{
  "n_layer": 8,
  "n_kv_head": 2,
  "activation": "squared_relu",
  "norm_eps": 1e-05,
  "rope_base": 554.0,
  "tie_embeddings": false,
  "init_std_o": 0.0,
  "schedule": "wsd",
  "decay_shape": "linear",
  "seq_len": 1024,
  "train_tokens": 107200000,
  "steps": 3272,
  "dataset": "wikipedia_en"
}
Each number is 128 + 32 x the weight over its row's rms, rounded and kept within 0 to 255. Layers, rows and columns count from 0. Numbers have three digits each. The size before them is the row's rms in percent of the matrix's.

# layer 2 MLP up, 256x64, rms 0.185, rows 15-121, columns 0-63
091:079155133117166158118100172084090152103174080167110157188140152149125166107117104175129151131126076135077150103153118140176076169054143080139124095110077124111105091119160168124166089100148140
108:079126147115181118141085144115111076083134120131157123189165078136098130078090084183131153096147105131101119065148082116111126191100126139121074136059079113099142115169143156186139116136106143
122:150120140106148116154144131120099060160107104141063143173084157141127159118183149176103150146136173166177140096091135156144194125150162113143079105094111151173093130179141167162147133135058077
102:083125169131124148123163111171120076122132101054123161137150169078088140114109146153056124180120125077135115091119122094164138173132123094206068128106124136119101114153204130133157120172104157
104:096092220119082134088156110095088165098146136106119125132156171138115144132092099109125113106101163088088121199086081124123195127143112108135109133099120176103110126103108195161141077126072157
109:119111123103103121127176136146094144122181131165088122164134122178113051112117127083150158127136138142215161107137074178084115153093150173198118112100093194153102138081151137142125131145134176
103:110133092108151093071136164117082115114078149184101174151186079147117116150146086145124125095154112141143129125117090138157082171162160084129071125102122143150109103073150171163169062097146074
110:108093138150108157093170191165152119072116136130146142123108122112073163133109102152118138131080126060156162183136111050153156166111101099138123099105062217126072139139163131136130109133109146
109:103124155094172060070120190147100147121170145105056104155103098171129092099082106142109159174181166121140133156157107170082087118093163152099119126117123157176114110125112148125138196160118140
101:089128158162160156121110123131083103134131121085081147176110170178149131150123122093142133104074136070202130152120112160131147130147095127173118086098056152133060104104153096192107116085083158
111:120164181126137108185103134113128089120209083122068125184149141082122149134145131113096174192167101103160144092128154088155123157143126095150074121113103142098105126078173192148118080147115133
088:124106126093115103119100142132115102111147127085152169174117088116151108120101080168119120196133112148083113080110035111103057149114090078093141071055095119135129165089145155164154123119130129
108:073117180154113159153119176138119073164104098128117178121139136166056104151088172130074122114148110164180138073169141127109104167133084155184135079135078126144068099140137118133128150080134152
092:133092142122134138111163073149144151154127086113051094126118160140090096143109074082065150146138163156129207133169135156181108119132105143158080086131133164146103111125131105148131183169148203
101:109136136070195135081114134135118147080148130109130124156196097125105129107141068115112137143103097151131170078075120140088084079060112127120105150077085134105121071132172154172089069133120140
092:084157134132112114132125134180091160118143116178129142154178097112117154084070065124070083096121088120165120098113083093077136113091095100124088147080093147078118164130198157171137141112165134
099:099204146131144132106186164187094122142115099102150126156128177171185166139125154180070124179186092125131166131141167120117117155129171108112124081118069135104126111136154151199138110097113159
120:091191111143142079098166176162086126120088118186132172164147058126090166107127125170092112173143100128119143106112136109161120191171105097077064098134128132186109089137144134157122129168118141
108:129126096152189076090100148172104076107124081109094158190190091160114114132135138166132152126092087115117182066134148171115103122144165134146145118093092143108063134162171129120169096160151173
089:065113113140164130102194158105109099106162158147092159137125123140116123127071040104108163114120143103140095177040153123129097120148141118149148144103088195125080134112155118195154167129137138
089:057064146075157121136123186122066118151171068121116110156183128159138069167155141120139146105157111105161190166113161103143122152147167150120071163142130158171128116169102121128141103084109145
097:089104115151124063111061120180131114140100083134171138098088148136089124128110129118114155149143141134125109173144093038121129104119126152180169083085060189128071118114182149148109132121094148
089:075113142109129077086135181152079081173182160143122102160164131098104089097118089184125092159126159127110122156076110087156081094120115074135179161091114129162144087085175155143114109147111152
092:100129175130113139131088103089065169152132067123139187145107088120150126142111051181083130138082172120131176173101098179138194180138155142135149136093146176172117128088108125152130145112121124
093:109116168114194103156135127133064135075105107180096122199164165183105149123097096088100105097135118073175144175095055131122153166135140101151114121081122148067130137113132162149150130098138143
102:108129119172139097115121134194120161111115141126089102141138144189108091142137102136170133152135158062217135103114150161125155180171135114119162142145130133178112082140180206163066146133085126
114:097139127113126142092162099119076113144102084096095133135161184180071104184103138179095174128132106115150199098121129093112146152138141131156054130114089140133034131162177119123144101136136155
098:117131161145144124119111054113123101160154076123161174160126186145148098117074083141105149087092186144108161141084118116133174127150130110150125142137084232142091095109098110135151173124069121
105:142068096145114125111070085184123108106162134077068181176134143151092104149121151100089166099101150146131181106109117105165093174171148121138150163110140130152053116156202115123143130155120159
112:081148131103118121111103098164129073119122095167163146121148058158119092137121115130113152123127096151171132156144026133172078129118122127170089096041118146112101098107149172167183112124160103
096:068094166161143057161107161122137100062133107107181139121104119124119164138053154115088148190127176141144109155163136164138158131169130097179105097080160160144082132131137157153139069106145126
105:108118190109155095063130153127102155110181152121149178122133085148162134135167114076128109115081174163119186107084107109079149161090105146143086143053158154130063089118110148150096118112126164
093:087106181068129116095108120098112118074126101183102142120087119154142112144102097172142160123136199109132140130127149155179112127159092176167054053095118187108107068108096117118144129149110134
102:134141114098143084184111134121117106075164112109094133156178095090104119167175100112066125101122107143105171100132147106098144177094133112136112092077131150098042137161154152152141053124136198
086:113086123143132148113123163140060083104114114079115158120087154158135146181102079141114117124102084108165123152092107094135102207147165120123166155144135188186058143145149132178105110091073118
101:120058185152163065082144141103059081136123132121088125202139159159134138148134095147130180112133083097151127117089141077079095157109167097175110125129119148171115120127196129153162134128116149
112:077104183148120109164140141108090134164159097141122144143132161175139127174146122078103231142095145120165106134150086094124085178169144127168142095105094119136134124106142144145040078098098105
105:112061154124177110075136119152150071088186067110118167149172141127086134153091145083159170141115111162150117135094099161116086151087089093140093107147091126108134144154147164207087099120126108
090:110134134080116097107142123098123089118091067072132111127173142139089113163145103145146167146110137166133135175069142121152056099164145133113107106102106197117068121091154155111149200175156179
120:140053175110118131137121131113101070134135152080099200181172151123155155135087082117154160121151157095151154140116121072174101136116085118145131080110095120141121116170194169165127068156140160
098:152144159168196122104093186167111173125095108172098113181138150108118120124090136141091154110149090075082157170158085118114116146081081116147138127110089167089115119208190124165096123136129130
113:069095100112146071161133145128069111051074100131102139159110162161141119115110089156136169194084178169151181101117112113170096129101130145161153157078112139175143107124161134123089144108089130
107:130092181057142125113058152111153120100171143095065136155143132121116081109139137170156166137105147175171187090133140128104110192138127158148144092136074145087116076161145114153075148152098157
105:108090115128125102073164065097077097098115120102137130133094130133062126133075118141128162115129137161186211131111073092116100166134133133171096120107159195165101071105140146115135177167108133
096:105083108155071090123118094207129142076091101154071135144091146129137116155113125151121124117102185111121141184118125049192125143157158119195165124146102170156090125115145110158140101116080156
095:111154169099145133090151090149079102128130123128163107168168082098133111137048074163114130133091164163086112141080110138134137102119095104095139095041166195158083121121111114168096157105159147
120:096101115085121095110082090110093089083163078127106150135153096130136124194084151136137158115121153092094159136149073122187119172136111123178143085053156144194088072120145128164152143128145152
085:124141088145120126129153171159076081133166103161052150120142149162081183166154115079131077138165186104154117134083139109111101120112145056158136104124048153125113125095175122164105105106150148
107:101133208147104053110121157123138087075098104091092205151145077142097163126111107091110136141138123169114165123077134098145141156134110140097097086133105138105120095156155118166074150146060163
084:069068161146135105090095100130101072056087131146096128180118194092093106144098103138140171128081178101124142179096100089115133130134136089124129148133079157174078147126122147145114134124071156
117:125072148108093114103152086152093079150171118102086152184166151122063123090180111175082128151149102105145110136047127091123108184112149113123089147102110147147098091130146124148114063163110163
095:051095139079106142106162173108100162126169072061098171171140117157157152124160103151149165142112145109109164130082148113175169150143149169145155141060139179178142142077112146130125128120080128
116:062127147126133148101140132143070084138147128122089151115093110144134105173154063162133154102126178154167121140046110120134097129109154154162104126136149160161083059061120150155103149159109201
092:125123137133185110171154180177110094100115053110150148177156194152098119154095149114070149165134115104178121108122121136094131120109147077136168091111088126173084103136153132199120082111083116
100:130148172172173079131130096169117137129151098159105129165114145149171087137123166180121162149137090098188101173149106182104076144039154135189129108111111184139117118132151144102150078111091138
120:087106119089122087091155166120114076107148104098154136179139033164073116113107120154070200163136126155104124156143114097193085114156151095111108117105139159142071152124163125133173122115144152
100:115135164105105122126112186094135076123121128097118194123100121179147083127115108101116169150138203077099143170148148083190168143093159147151134107096100206179137091110124145126151108137118190
109:131096136151121079149089131127062111167118061139138098165124123148135111084141120140075167121103139137137098160072115130190084178176151128148093137098118200160065154118108158134087076159097108
093:107131105153178149112158147135121069177099060156068113165169119147156054168061126138074132104111067121146137160088149126120155122142137127099135071123165162157129076153111129164094156118099116
091:089144157104158092101100159171113110094112136100124151114189123141081081134103132095150159112110206066109136109166078128161117148172080129144104160135176159142091101107118183158100080140170179
083:059142121151113091130160125138092132064072136130180133143104132144100158143081176143116105169137114096148157166122087162094160095151104070148142114093121138130090100109134180121057193068151110
078:079189101146176100105155084185095118092098158071155169158138095128104177141076120169119110145123085180134107172123113171114175131174105144131099144079103129171086122110090148144151145082101107
103:074156097165162171132108105137136093043154088048090127151128114184074128114109107116116129106142146106099161097133128071137085127103103123111103101115076141097092078177155174113110111156142164
105:114127112094161115080098162121062137166133112124078139130149182136157062152139139121130118152153171112163131094127100126163043172104152141211119106153102163128116095094185141167133075121125089
097:027067146158083117174134142099100072139137126097144140141148096156079149174139135122096142096105127131111151110121092118172099193177080111173116134100091154126076087119129145172090107134097136
094:092136127108119161154123121117114079153119133079116157122126118176126060178127069200134138139153145132196131133155134139121178141099121138171093143085059176141126095101181130157070104131096185
071:075107100129137145085144146068022145156119121160132204168117112084095159104116162143128143164195130142151069123083100075125122141119108080175122115128134133141102164128130127126180158120149111
092:103164113165134164148098089149130145170097084062122138151100117154101086148124146114114098179122164137198136116106108073123119167086162135214113079121138152111132118064161166161161126158093090
094:135108105204180141094138119130132145118142114108089158210092134175109119199115128088121125107084166097176137142082113128116119156154128107108137041123089153135085109129166111189138117100078144
094:039097195127129169089139121141075119059115099147113133143075156155150113103123119193140176095090110130090134099147107118106177162161102112183097083102112155177130088138107123130104123124120170
092:146142140133189082113145159095105113137102151132131103190116116166102118143132081102107155151129123071202163155107137188125100149095107074120148099081133100121127073079186179146190089137122105
096:110125189165169145111129141121109167154119112139118161112126091093120103199132143117104186155131108104132182099109100078105069158125157107125104097107134126155092053089155182159203117136130068
097:118146125104114111166095153159116139109198114130114250121133160121105131076119129127101111160182136075170115118102089139165148168078136133155129066112096145108097111136161162125177112170141169
100:078178090111161110135202117148131109111181112169090095168097055136115105080098091144133151143127101102175146146102126204127087129102121164168139096123074158146114082120134124135141149123093186
105:106109158131116081133123127182116086100162081109081127122055147142099154170110095084113132115163116100185190108117113106145126140160118088172071094124107134108115088128190156117119142209129179
101:125096149142104121134155114116108105142093133106161171150138101142109152145147151195072122141161093144189158039103146095111180139074120134161096084076156132118080050162127184113130111148155129
116:133141127089137148164108096197082137112127075165110143232182100155095115173164082161075126115157124137144105105090121124144146183131198125141094088119106124159089121141146116160139171143140145
109:088130159096126065121104154141120129083182128157146137147097088182111175134103091119097131172151089116107106152121086095116153191088153106101161063077114129128057158087165164166160107145120107
111:083086121162171128128165133132121090123067093071115152181163158212136106164108143097130199126079145117155129137135126089116107179122170108148146116136125184183131089114181131169141110142097102
120:113126155107145073130095156091111094096173167081056155212160104133129101126106067137112132134074134114099128107115079116123101154173149088145110141137061138090107129138195147185123105154132120
102:078151189139157090117140139164096122111186131108112160115194156127107081122131134098076117085114196159131151102147068160087117137101096183098145127098137148115132077145132180160128154089162184
096:160137144197153138133107114145114101090143121132175156182138145192111126138075105103119185170134103115139173103133154099158089176141144055099178140112097166146071115149112138111118070191091134
106:128130193081143099147143155132096109082149071154102129136164123090168100101087091167128146159148111088065140100121093101111121124135155102143087132113095194085133187128184189136177123164171139
127:133119183156133178098113079140108147099156109114058196152166128129099053118116128126159131157152114146175112068154120141115053176173111115176136092121117144098108091153142169182099121152119128
106:135115166073126126126156114096084150118154095072129130183165058105156107153062102181122187117137188160106111105140120148127177115108127126121115106062142183157097092101124166142121161134160181
092:078112164163161093125192120170116099130148134128136123140170153118066088242130153121111171136088097133095144159130136148129139146105103144113153078157094128127095102110138116123147198119086196
107:137159130080121138171084124124120151117151109127051154169133172092113070146124101152113138177122186163175189132091112179164145192086190140107117099120084146120129115100141112181078117147141130
100:105119109193233125105094186148130169134072104094158151190082157175087095172088142102120146160132106139143142130100109129159126164130086095095162127085137149134110095147158133142134073117118121
119:129168155099149100124160174145118132124143145130109142179105138134082149102129106064140127080162105103085112151070118095131133195113126114111071102137074142104062098144169153195135097181064144
107:153109116138159157119141067153088165126161138112087194151097118160138132081138105106123189072101147154131143112114120123134135167133136083213107096123126183163124102177121175129065120120057152
098:125150126098135084127127150164088134105108122092082146131137137195087101176172173101106100146151102159190109166173098144171149117036152114132166106080051162101124122125181147139145134126129130
082:143175096080111149121052102130128077128120100087168174199108116188115089157136066146130138105151115087191179155126113145138117145122149089128097163072133139148114103158132114153134088173089157
100:121145142173130087077094134108107127051120126167112138156119090171064162096134100187043119130137175161107184105103124100153103140116145098175130142087137143106098125152136148137092098142117204
104:110082173125116078108099130191091135091104098121110111134135116123132092132098107161119103127105115138123173186120113186170175139035120128065108097134057164095100137111115149123134122195096098
093:085117131166145148116116173123125089060113121123112148134106126153152113114142104114129183123126164109139134084148089163202186113173154122180110026059103132142084129129112113133145075155141170
122:107109116074112075119082139104113102154163108141114196161144102147053113142110090132065141165142167125121155167110069141156130165155131070112085135108077161165119117133115192133190091121138129
098:132126093143226118159082115129097098128103107123104152151144149135153179089062101122103125164139089105103125101146138116135142153109191126127167059120049159137114125160187159157151116141077097
103:138099137137147150140131174132088077168156153123148120180151088153123141099140131104131169158142114144114187096141102108168130209113160081204074090111121168104111098103198090152147092176145143
102:110167139094168103126104181125133124140116089082127195136120192177111139111107156143143201138178137134130134148156094110116121109200136113162122086068112124096085091089140143125142137215170115
085:105186174102131094102115136151109176087146139141171127162144093127145111138081102164124151168112158110121170139118082184152096131135083086110135114098067116125120155179179215187131175119116156
088:062072099063105166143121138128068075112114140135106155151118100085111127098165116182117140167090144146183102107112134119177082141105113117112123103073103204176114111099149090145143143102089155
099:035135145184171175131117155186116113078107117186167179141131120163121128177081135129132153093172110074144110075115121085132078157140113093110143075139112118126108099130171109173125106129142153
101:081172131173137076112145147133090130134141114121076158128077170124065102083071120092106145133155200088159163148153107134126101147087122154112164066110108113139118122104144151161035153122138104
088:035125110073116103093102136121065150134177064126070215165112143127135150122124136090087159120078153139144128139117097112193075109119132121137086107084125142147146156108101134141097165120135127
106:095083163083138143096072103138096109110127085100125146107113219135121155169129114128105137162087103085153097151158088122204150152098107122158159142079076147117100094179181112141092136088116124
093:078101154091159124093091130124050096129172105134136129105166122128129108217121136156090169146109122115098120090116094137142134134108175098201102139102152134122124098111121191188130126177058099
086:127109152195184174133085109151105158140103109098142192138139160121097057171127093122130168161117081094159138105118092074100141229117092123117147102099129154168130132138136143168118157137147089
# layer 2 MLP down (transposed), 256x64, rms 0.174, rows 15-121, columns 0-63
093:158141123088203124118104129138126152163103096081136141108157178090093110126150139107142149146138144179173113117139200113131091121071127035182097162088165073126117122100163123101117114183147140
117:163087122095136111133154116137103109134097090127129202122204187112024137154095087139099151144111135112136096117169126081115112117174101061165148180128171121091116108111103142163128165131130128
125:162120113123099124116178128172114119108166145152122150151138135096115139130213157172125127157122142148144116122096104109105152107131154036180095118095113111180134166125228064166149134171134101
104:150208189143141137111170109104192168134112174148099128164098126135160137086123169133142069118115135103123171125091126196087093084140135173114122136105155191138152125171100068119112152135086108
105:089131058102141122168088141130122072178143109108158095090146110134131123078107101137093124081189072112166141117187144161152139046107133060106102116132094105128130092130110135120129166086081152
116:100132125156209115141140143142134178132103178128183127120163143114126164160172085156102115158093081117132099117143172093149144112071064066178099167150180103109150150111156130157177133081134158
103:087199129119084066104163090160130088116128174111177137102143130102150153117121135118150109131147189102127147199144113160111145077208158135148079111090098139136141081127107096126124161069083131
099:188102151076115158152155172123135105089120170175147115097144103143130181134088104145080126142075085110120117095134150142158114105072047112135153157147120146120139140182139153045118124067114091
103:135089084139096141162063103132132194138126126149089129087149141098116147158122123155104116159148159169093093120145112091163154136171198125105124133083144101078126213117115137134169084186163072
105:103184114155123167131119126103124155099173120100141105120142120127153113089117157140139157198147128117109104213098121241130094152136128148089143175105101065150145166104104103092081164151113148
112:092184131107104133104105095051122145102166113095139124120161157138156177169201056076090122148134085180128156093166168167089124121120159159147089135158087144134104115082128097131134168145110120
089:125126122100105128139080157112117109153117142153140119079086114065095117134116107093143138111122087105096092145088123130160159077124079193086084105117122079144159159146051115126094160069067067
106:113142164096169166097147106061153176120060134110145123118167122122127144179120103156083118102147097152165077093055154091118141157102194179146130134151128090147101110158106088113165091116116073
090:071134120134187136140100172113098124075110167122153154174122100160171148125138116173125142101042079114114117068128155096101159173110136158108149131131108103098156159159132142164132036077136129
096:117154067170111103145120160129199134142148085097205138178148120158148114174162116122126078126123076125115181079163112117119188107170131068150104094122137119142162150102108163150171122148179098
091:184106111111118184214136140125136157182162164116132148121106114104138103121127083124084123116098126115131136091156122104120153118139155179138130087154147104094099104131039140104141085035102072
096:155148092097145157165087184091079155096119067167163102170110108144148167146131108092140085078105138156154104125163152159163141107097107187082195100130147079133140142076100104073144131157132135
114:200135105096078074072155129128133130124122163114104097094089116153094084102143128089150101108091119120093141083125130163117156141242115135142078106119121101164147194122156122093119164158152111
105:194095134103180091152124106145153147114165084111161126160106148104092090114103131142170125130151122131142173139113181166120089122170109069093119053125160142110146103137129105179155063173108202
081:187134142083122055169126094126141150133155073116113156137101094098087115102130159107097104101174124156079176093075100166150107108141096158177183136104117100152144102148058081143126080115110102
090:153152074088090146129124149064133175141097193136171159136130165082091146080075152131166108129156112096107168135109101113168175184128087175119159111131113132164120123131175069126081105143126078
093:112147110105166138137114158146160134129093108104121113152190163145088138133105076138160148102148189122115032137152110157131183113080127105170079118107091122114180139143163143135108048067136169
090:149079143121106125126096114166168108179115204122147132127108132171152118137147068117145081089133132077105125158188105128102129112169066124202082080093103142131090173114115093155178164133155115
091:129094173143107100083139140162130128114046130083097103128171113138129159133131145093184160154120089074173104041154182075175125140099110116088129112132096127108150123170144107153060134132154101
098:080162117086133092121137132176142144121136161128152155116065064061130194161107101140116085098133130098119110164076138131160170179181141140090111078135177141085136150158140099092095099085095135
095:147140188129141099195089125121094134164085127145109105157133162105146096121122088132124143138108131140061184095155122053137157050072095059138117138119148158135088167131080105128108117093088121
116:087160095105159085112173107091106122133049116150160127087115160143095156097165092144139132143216121115104147157178119145110116120107150121206097180145136131145138104170157142050116169137152124
098:111137126156083103090119134145152091144102168130124079131154130112105161079132107125130103184108067084158084193125152110125155073124059159089078126091085108146176142174190115092119177129133129
103:088135136162125072178109094144086098175159148117148093135070131127134141065105146124124172142120155101080114169111111163163161173067089125143096162092149118113088081133188117101109107196095123
106:128142085114090113115149149118114109141080124175156104112162183195089133091088111131129143143167155059149117160124124180144105109162121094172169163117130057115123139147116084147102127070214100
096:138156107117108149156160113109149063134151049114125070116093143082112099169101108153065136203117112193155160136144112189097146065143117141115100120115103132102137186127125131182133143177133136
107:139116092143140141140088117110169144167149120113103116116140161078106119161124145100067085137124050160128143085156114080151117165159194202092136095142139146051132172136108143168148104132187095
085:161146049127098141161157116163114114144141137083141147152094120078149136121104090088146115057097048096166110178135130178113151121116093121123180176149118107137123188102063164097151160117122115
105:135137130078097077145105125075208121128130148088109080062070087134179108118122166126142119125137093083097118174158148097142123132172106146088136126102102140087162154122107210127138107164078141
088:166145180079117109140079190112134147164184125093133097106150182076139137140136117161094096138127129115132166073090150174118125152124134164080129159166104137074197105093092107129188113120162166
106:143094148122079137145120169088156166126135164159118107091138131136114156094096184121095066123097122145120041147171142189108111100113129127144157097084164160103108175174112198126070100110164144
117:131144073106150164148105110123107159169144100127154122143136116128149128127160128104143116080125121119138156188105103093180090183116183045102097117089081112124183126103176152159213076160133112
101:084088151125198111121102141187108142237148127111115104095155189101136150093140129146097090164109148080109070123101124137115165119098126050147144113146170138109130109151086144136153088149153130
097:107169090097144192134190112128081136109109094095170089106185165169120061092115128098157133101154115120098113185118104103187130132151117101154096152076114103163103128064165161099137149151158136
120:127118176104075150127118141117097173108124120142142132142163134173128180114124064149118130147099105057077117170151144178107186131132038136111125150135118178147108103154087080095094106154079173
096:167140156113119138120201142067143084116098139161093187093105104126092111144156115110126194107124122149155150138143126111134094141143083141163129163127179195098166089112058132160055181129123113
103:108149091094176171133114133162118127122111139122197099131130150145136126133108136171128051024115135136146103075148111176115142084087105076160095136124155122156139164118196143103137092095132182
101:110111098178057162127162106106172115132118135147160120113145074133151144120093149129110107092140116105085080173106109156132172123166082212090155138088082094137138125157102056125090152125078085
105:124139084052145156131111087137134129115125162103107111099181128128052148088147133160153070123189122182158207185154128118079154166162093078146144164126133144144138125125097112090149165110126108
094:120121148180148101169084109166149180106190107152101137157141141072123115114135079178097101150098142124062128084199104113134084086121136094101103075103119132098160159153122118099160081125124188
098:172153123109153032107136138131082153146122116166130050146122120116114147137161083123104096165117121129121111154196182121099164157067064118159137078128175144093143114095161125108115109104163083
118:133115105110151121157095155147150109141111181113137148120172135097155078071104101113145142128075133127155078125168180159137153077115064180155173169120149120100147074161129151113173099055160075
093:117124080177174168118118087151194160131146081168129102152115086145214112109106151167123123112098141118139142142113065160065129093125163194115105090130130133128145163181131151178098149087105125
106:141180138138085088168097116118155119107120154142121140160099135074091144136188162167129152166124083120110162092071077153094126093133115083108130126168211090090121148178150120117182107164080150
083:087112158101057145108121080133156126112175201097100124040150068089137141121145158127115120098152181121126050135112123190133118108120147098132119127077132183107146113138121083097107138112153154
131:116116127184114113120094134109109228166092103121077105158118173154087087088129123109103199143073113147106144094149145161074108187102094163139119138160135104130082092140098145151088101104155108
090:117123118154130106127139148124101106155070157152159102072142106149139088126066134056163075123135139119127105118092111073152152116109125198149160137136082093088119200107073088094077134082135090
104:099135044130115137111199133164165133119162114129150101058108119088112140079090119127147062123105135170130097173170112157097117127104167072105098144126144137084114165150077101131126143128059173
097:190164145131095172123170139126079076084132106143184151133122103077168133152159181119130083105094084156139158145161142129087118136096154125058132135184121097100167173138105153114073143156177108
098:089104150111124178132120121153144139062122146160097112081146109086101106136177073100113121112129084149161069148161176073129116099141125074121113094211140113151146190144134182118180134121151167
114:102155124172203132158125099116039135097115107124176120088145141155114125146179098092142113112062120119206116167082169139201105103149127110140139145134179100129154128168106164117119144117111166
094:096163101150123167162113116116117195087110111135097085125133119113156108167144144173154100125136102174099067068092143151096121115135100158149169161184179109091117119111056156156132171195124089
109:183113090154119063160140096148146063111110127112150184070148062049163150140182106145157086138130138100121103150089121108093137144148152116137125159114140116144222123119174114129149091125140140
092:135137135110112167053163129155145108127180183098139188116127153111096182175122119107223093187129153091122097120188139143145098092129175111147103096136091143128141075110134181113104143146133119
093:124118052132073137149168088088173083134127090096143161117117133160199167121093106142156109113136154136089092151079112109086118066160206187092135172115108160157137123148106164120124132136151119
086:125140143139146142162130170103143097153156134118102077151148130163116134199145131097189179079163047135158083099139159136156104075089146221140137102195130114114109145118128143139135133172133095
078:118099136117137144165101121103188123177155178124111155103090168155127074194137121089116121130110114163162110118096157144146042084056154103119091113124168096137165111139163135109157101206103132
103:133169037127096199130114081182146069130143089095109156115128113134144118088128110177150068125122165061115167151158151117143093126105136168089119133139169135134102154094093096073133135133081140
103:126136114082162164113171052104158088124133123073152113105178149142113164106085124121147064075121110113155111092148094085150125106177140094130101157192103172113101130163160099137150120125046106
100:130097140109087143140141127125096103154077091152195114089166113171107088173127130093118097094192133104156122083081139123157125181112181097146079165135084090126102070117167182182141125126131099
092:162136144156120137107168105112091103123137130090161131119125127154104209149058152092156187077149130083092123101135177116180116104165168162099179124179146083131117160127129156118129134169104049
086:196159118211123146166115132128209105136113128062120083150146102112167096131125110162113113098064144124106063118161161127105116103135145210088151132172123151116115118150150093142119098111103159
089:122115054146125118123096097093170095091121142050167132130143138178169152075118173098118103124144135119139098073161118136114170091198125161109147131152100123126176168077113117148138169135083063
099:131185103115129083157133155117090152162161151090123089110151117142138101099123141096125140183133111165132118204091156230137108134136093190085150178115090080145114157151093134126127183149110164
086:203128110152144106150195108110157094106080136181100142082090180129168137151137161128095126154145132132112104113179186157170135083178151139129146132127174125180138202119136156168140148099154083
092:129139124090088123185121103156167150114169096084092166136131161134129072111099148116158130119115138179148083143083094110115148098131113226157193113089094153120095111155150080054135166130115135
102:109108144102143110077145134142127135064138106132175152031123116122149135124168150161111137168108109082085112139092156114111123113129064186091142166122134086094184122154068145073101162143126073
098:118082143139101135123122102137104100113140176165121120141173112165096099098194107134129137149098151104172058175140136177073174099134212162142138119152171132095153207121080145101145133098150115
100:176075115063161130140129130121157186073090125115167111115094140130162107150173125113141116113132107150131145121147119132161161145096146021130153107145217113151152180130087164142122126165174101
107:140107150118136178132121183164113153152112106106107086193128126051118114107137111101126082083115181151175109172145127175093101116144167159136135153113133164127166167181054162143129204118129142
102:111117134112096165163125086141107129092080085110165100119133115096156171044157137133162129129097093075140148131173114101104168112133086194092162110132142114134133162161094133103176173164157213
127:069102133106134136120156147133191096125104116077110113089127090150116178125190117130135101133173175064167163105190095154148137082098142139141091149100130161171142185139083111134161187101086131
111:142129174110139113102124176134076105149183152128112097097130143100104117127116063109082179168135108154144108159097146123121120097132072044121158056107187068107179147145171118149129133163151153
111:113125135109091131107152119174076107136048115133142090077130102163113120084157094171116078142158097087152144138138133110125137069133055108191076155096121122169117200078106154131127103106112151
122:111145160164106170173143120146141109118146097120145123135153077146063121089105172148160172172185126083136155122078109147064063152115126142184133126161144147127094139084083162065114097092085135
108:139080118067098140168153071121145115170137127071152171132099145076120174159180120135162134107147113095099135122084142089155108125173196233104162144125122133125144147112086099122165110122149151
099:108101111181112100103153129122155141121159180116098109084111128094094122143041133138122106154161129113108165075091146163167088087120142154116115193120179188105177174112144101119175148160106185
107:135093081094096180181135168122131106125080139111134162080140160196131124144130060121116123082126145112100143133188107151163138098145171125165079132125173128164083113118065088074138141138064128
119:110135073160148067135061205116189123127125112126144123179124100162105152130140117162106105107095120143155180079145137102132093165099094197116120129138161129142141085125183157160176118078164094
104:148148104084168099105116172134119123101106122134167093136127078151122150218161092174153078158105128128107179192150146116074145071096131108113164064136174148158181162109143085118145134144128135
091:113179138062157145125123160107098132131120147194118159157140104153094192072101057148088122127150114084130126121156174098110133134151092155086143079065136145094172096133174118134119080178163122
105:117173143133117162103130108116100129092119168131171148137140159087124114077147079101084055118098119092107105165142192087117184133123103132137138209136124108116153120089103075092136157125140219
100:149157117100113120156161115128119167124135185128112178143084163161034142118066127134092127098134085129116089109125092132140111125128070182154107197169163148103112084157109086107141175073130098
126:076152104125165084117165174110087136059134140153140203119134163148182117130142068106141180103092081156101134155112066123101128106097157096151161083115126119127100079196118108161120103120130158
103:084093100164137133155089117111117142137148148101160151142134045135141177182118133113134130117190119151136185201053104155130117071117141137151130148188136104113154164113175150143145143060092117
095:098103192074175114124121131151103130110128104154152072126151125160135129127098113130131126119125140201184110166157156184171158069155100160174163120141124197158131137115152151109178202080139126
092:189119076109117048138149114120114128117066141152170148106130135170057094128105084143122125112189121087146088108178112148164072148104101127104097191175152067127144134134139120106125145146168143
102:155128115159151125073119152097154082148110185130170099059158081082164145139137109141114168144070073079122111154156106096142126139091036115127143060127123135115159149158149150116120124110174091
104:184151081098195126134145099125147112087134115131149119108167092116123145142099137124140138102118118058109135145084197113132144204107148092155149164134131134154111115168174138155215102208109117
094:112145181144112094144171060171117135083123116160109132070153052089096122100107124139137113117157121146119104160134176150100190116133091133136165214141116144144161106149100147156106176098059141
119:089104139142114125099058148145118161101063111121178130051151158132100085114204103124112148115098100105106112125153195162131098143135139126183097077119136117161107149097145085121111098066170158
099:168099181111100064118107082157099123082062125064082198121178140071126084086117107144105100137146059101140126087138119093132145156116130145172118095143148125143129180134124122143144116094080129
106:104151156110154074116120095080060134128168147163140193097097166154078120141084140123189160110119156130161160137138124129102133169110093081144135163101150113188094086071092144153108108133197140
101:085160092098114158119150123111195074139108143117161098029117106169158107149142137098139129154056139163162176152149106137109156139148171149154127128128099118170176115140164109140076196114164144
086:084140149167112132114121134093095069115208085125139141087139085100097143062091105162138148172078118122147176115172121120127143114195139181108184180152114154164155113098122106150112157122140177
089:164144096148124050122131163151169161150068163118121150166076138152189160169094143184140115146144138156091156154165109142048139168157109134124108115164134123121132141147198077125174161157136126
096:087134088133093123132093153103116159123064076151120117164100155160136171179161122136114122104146129080127181086065124176187073110123181187093103133111082125115131103076144120083175133122144145
101:145138128155079158153029142112107136122118123105134063113141182123097080153136060143119134138109106125097172114165157095126126110114172147076093160160169091121058139121092157183155089109144142
090:100124093173106138123153156172123161069083191163183103116095092156139103103108138146144085146143160143110123162142129163111170078074102146208131155151080127111116147122139140064114124079069139
102:098099197125157142110138088089118202111107127135181157102147139121080125154126141119127129169135134101108064099113106121136107127083190124074181139137088140070121072139167086071148120131075158
098:165143080122089153163123100110088055125148136101135155097119080113090132139088115187081135101139113091131207103109109184090185159140151107161137177165148132113129119083155135140137156098085070
088:117144106107156085118099132116148111137097153165130099137065107134142203103135107142070157045096103149085148137125137139123128073136058176143057158110062067143156093125113110116131132114108128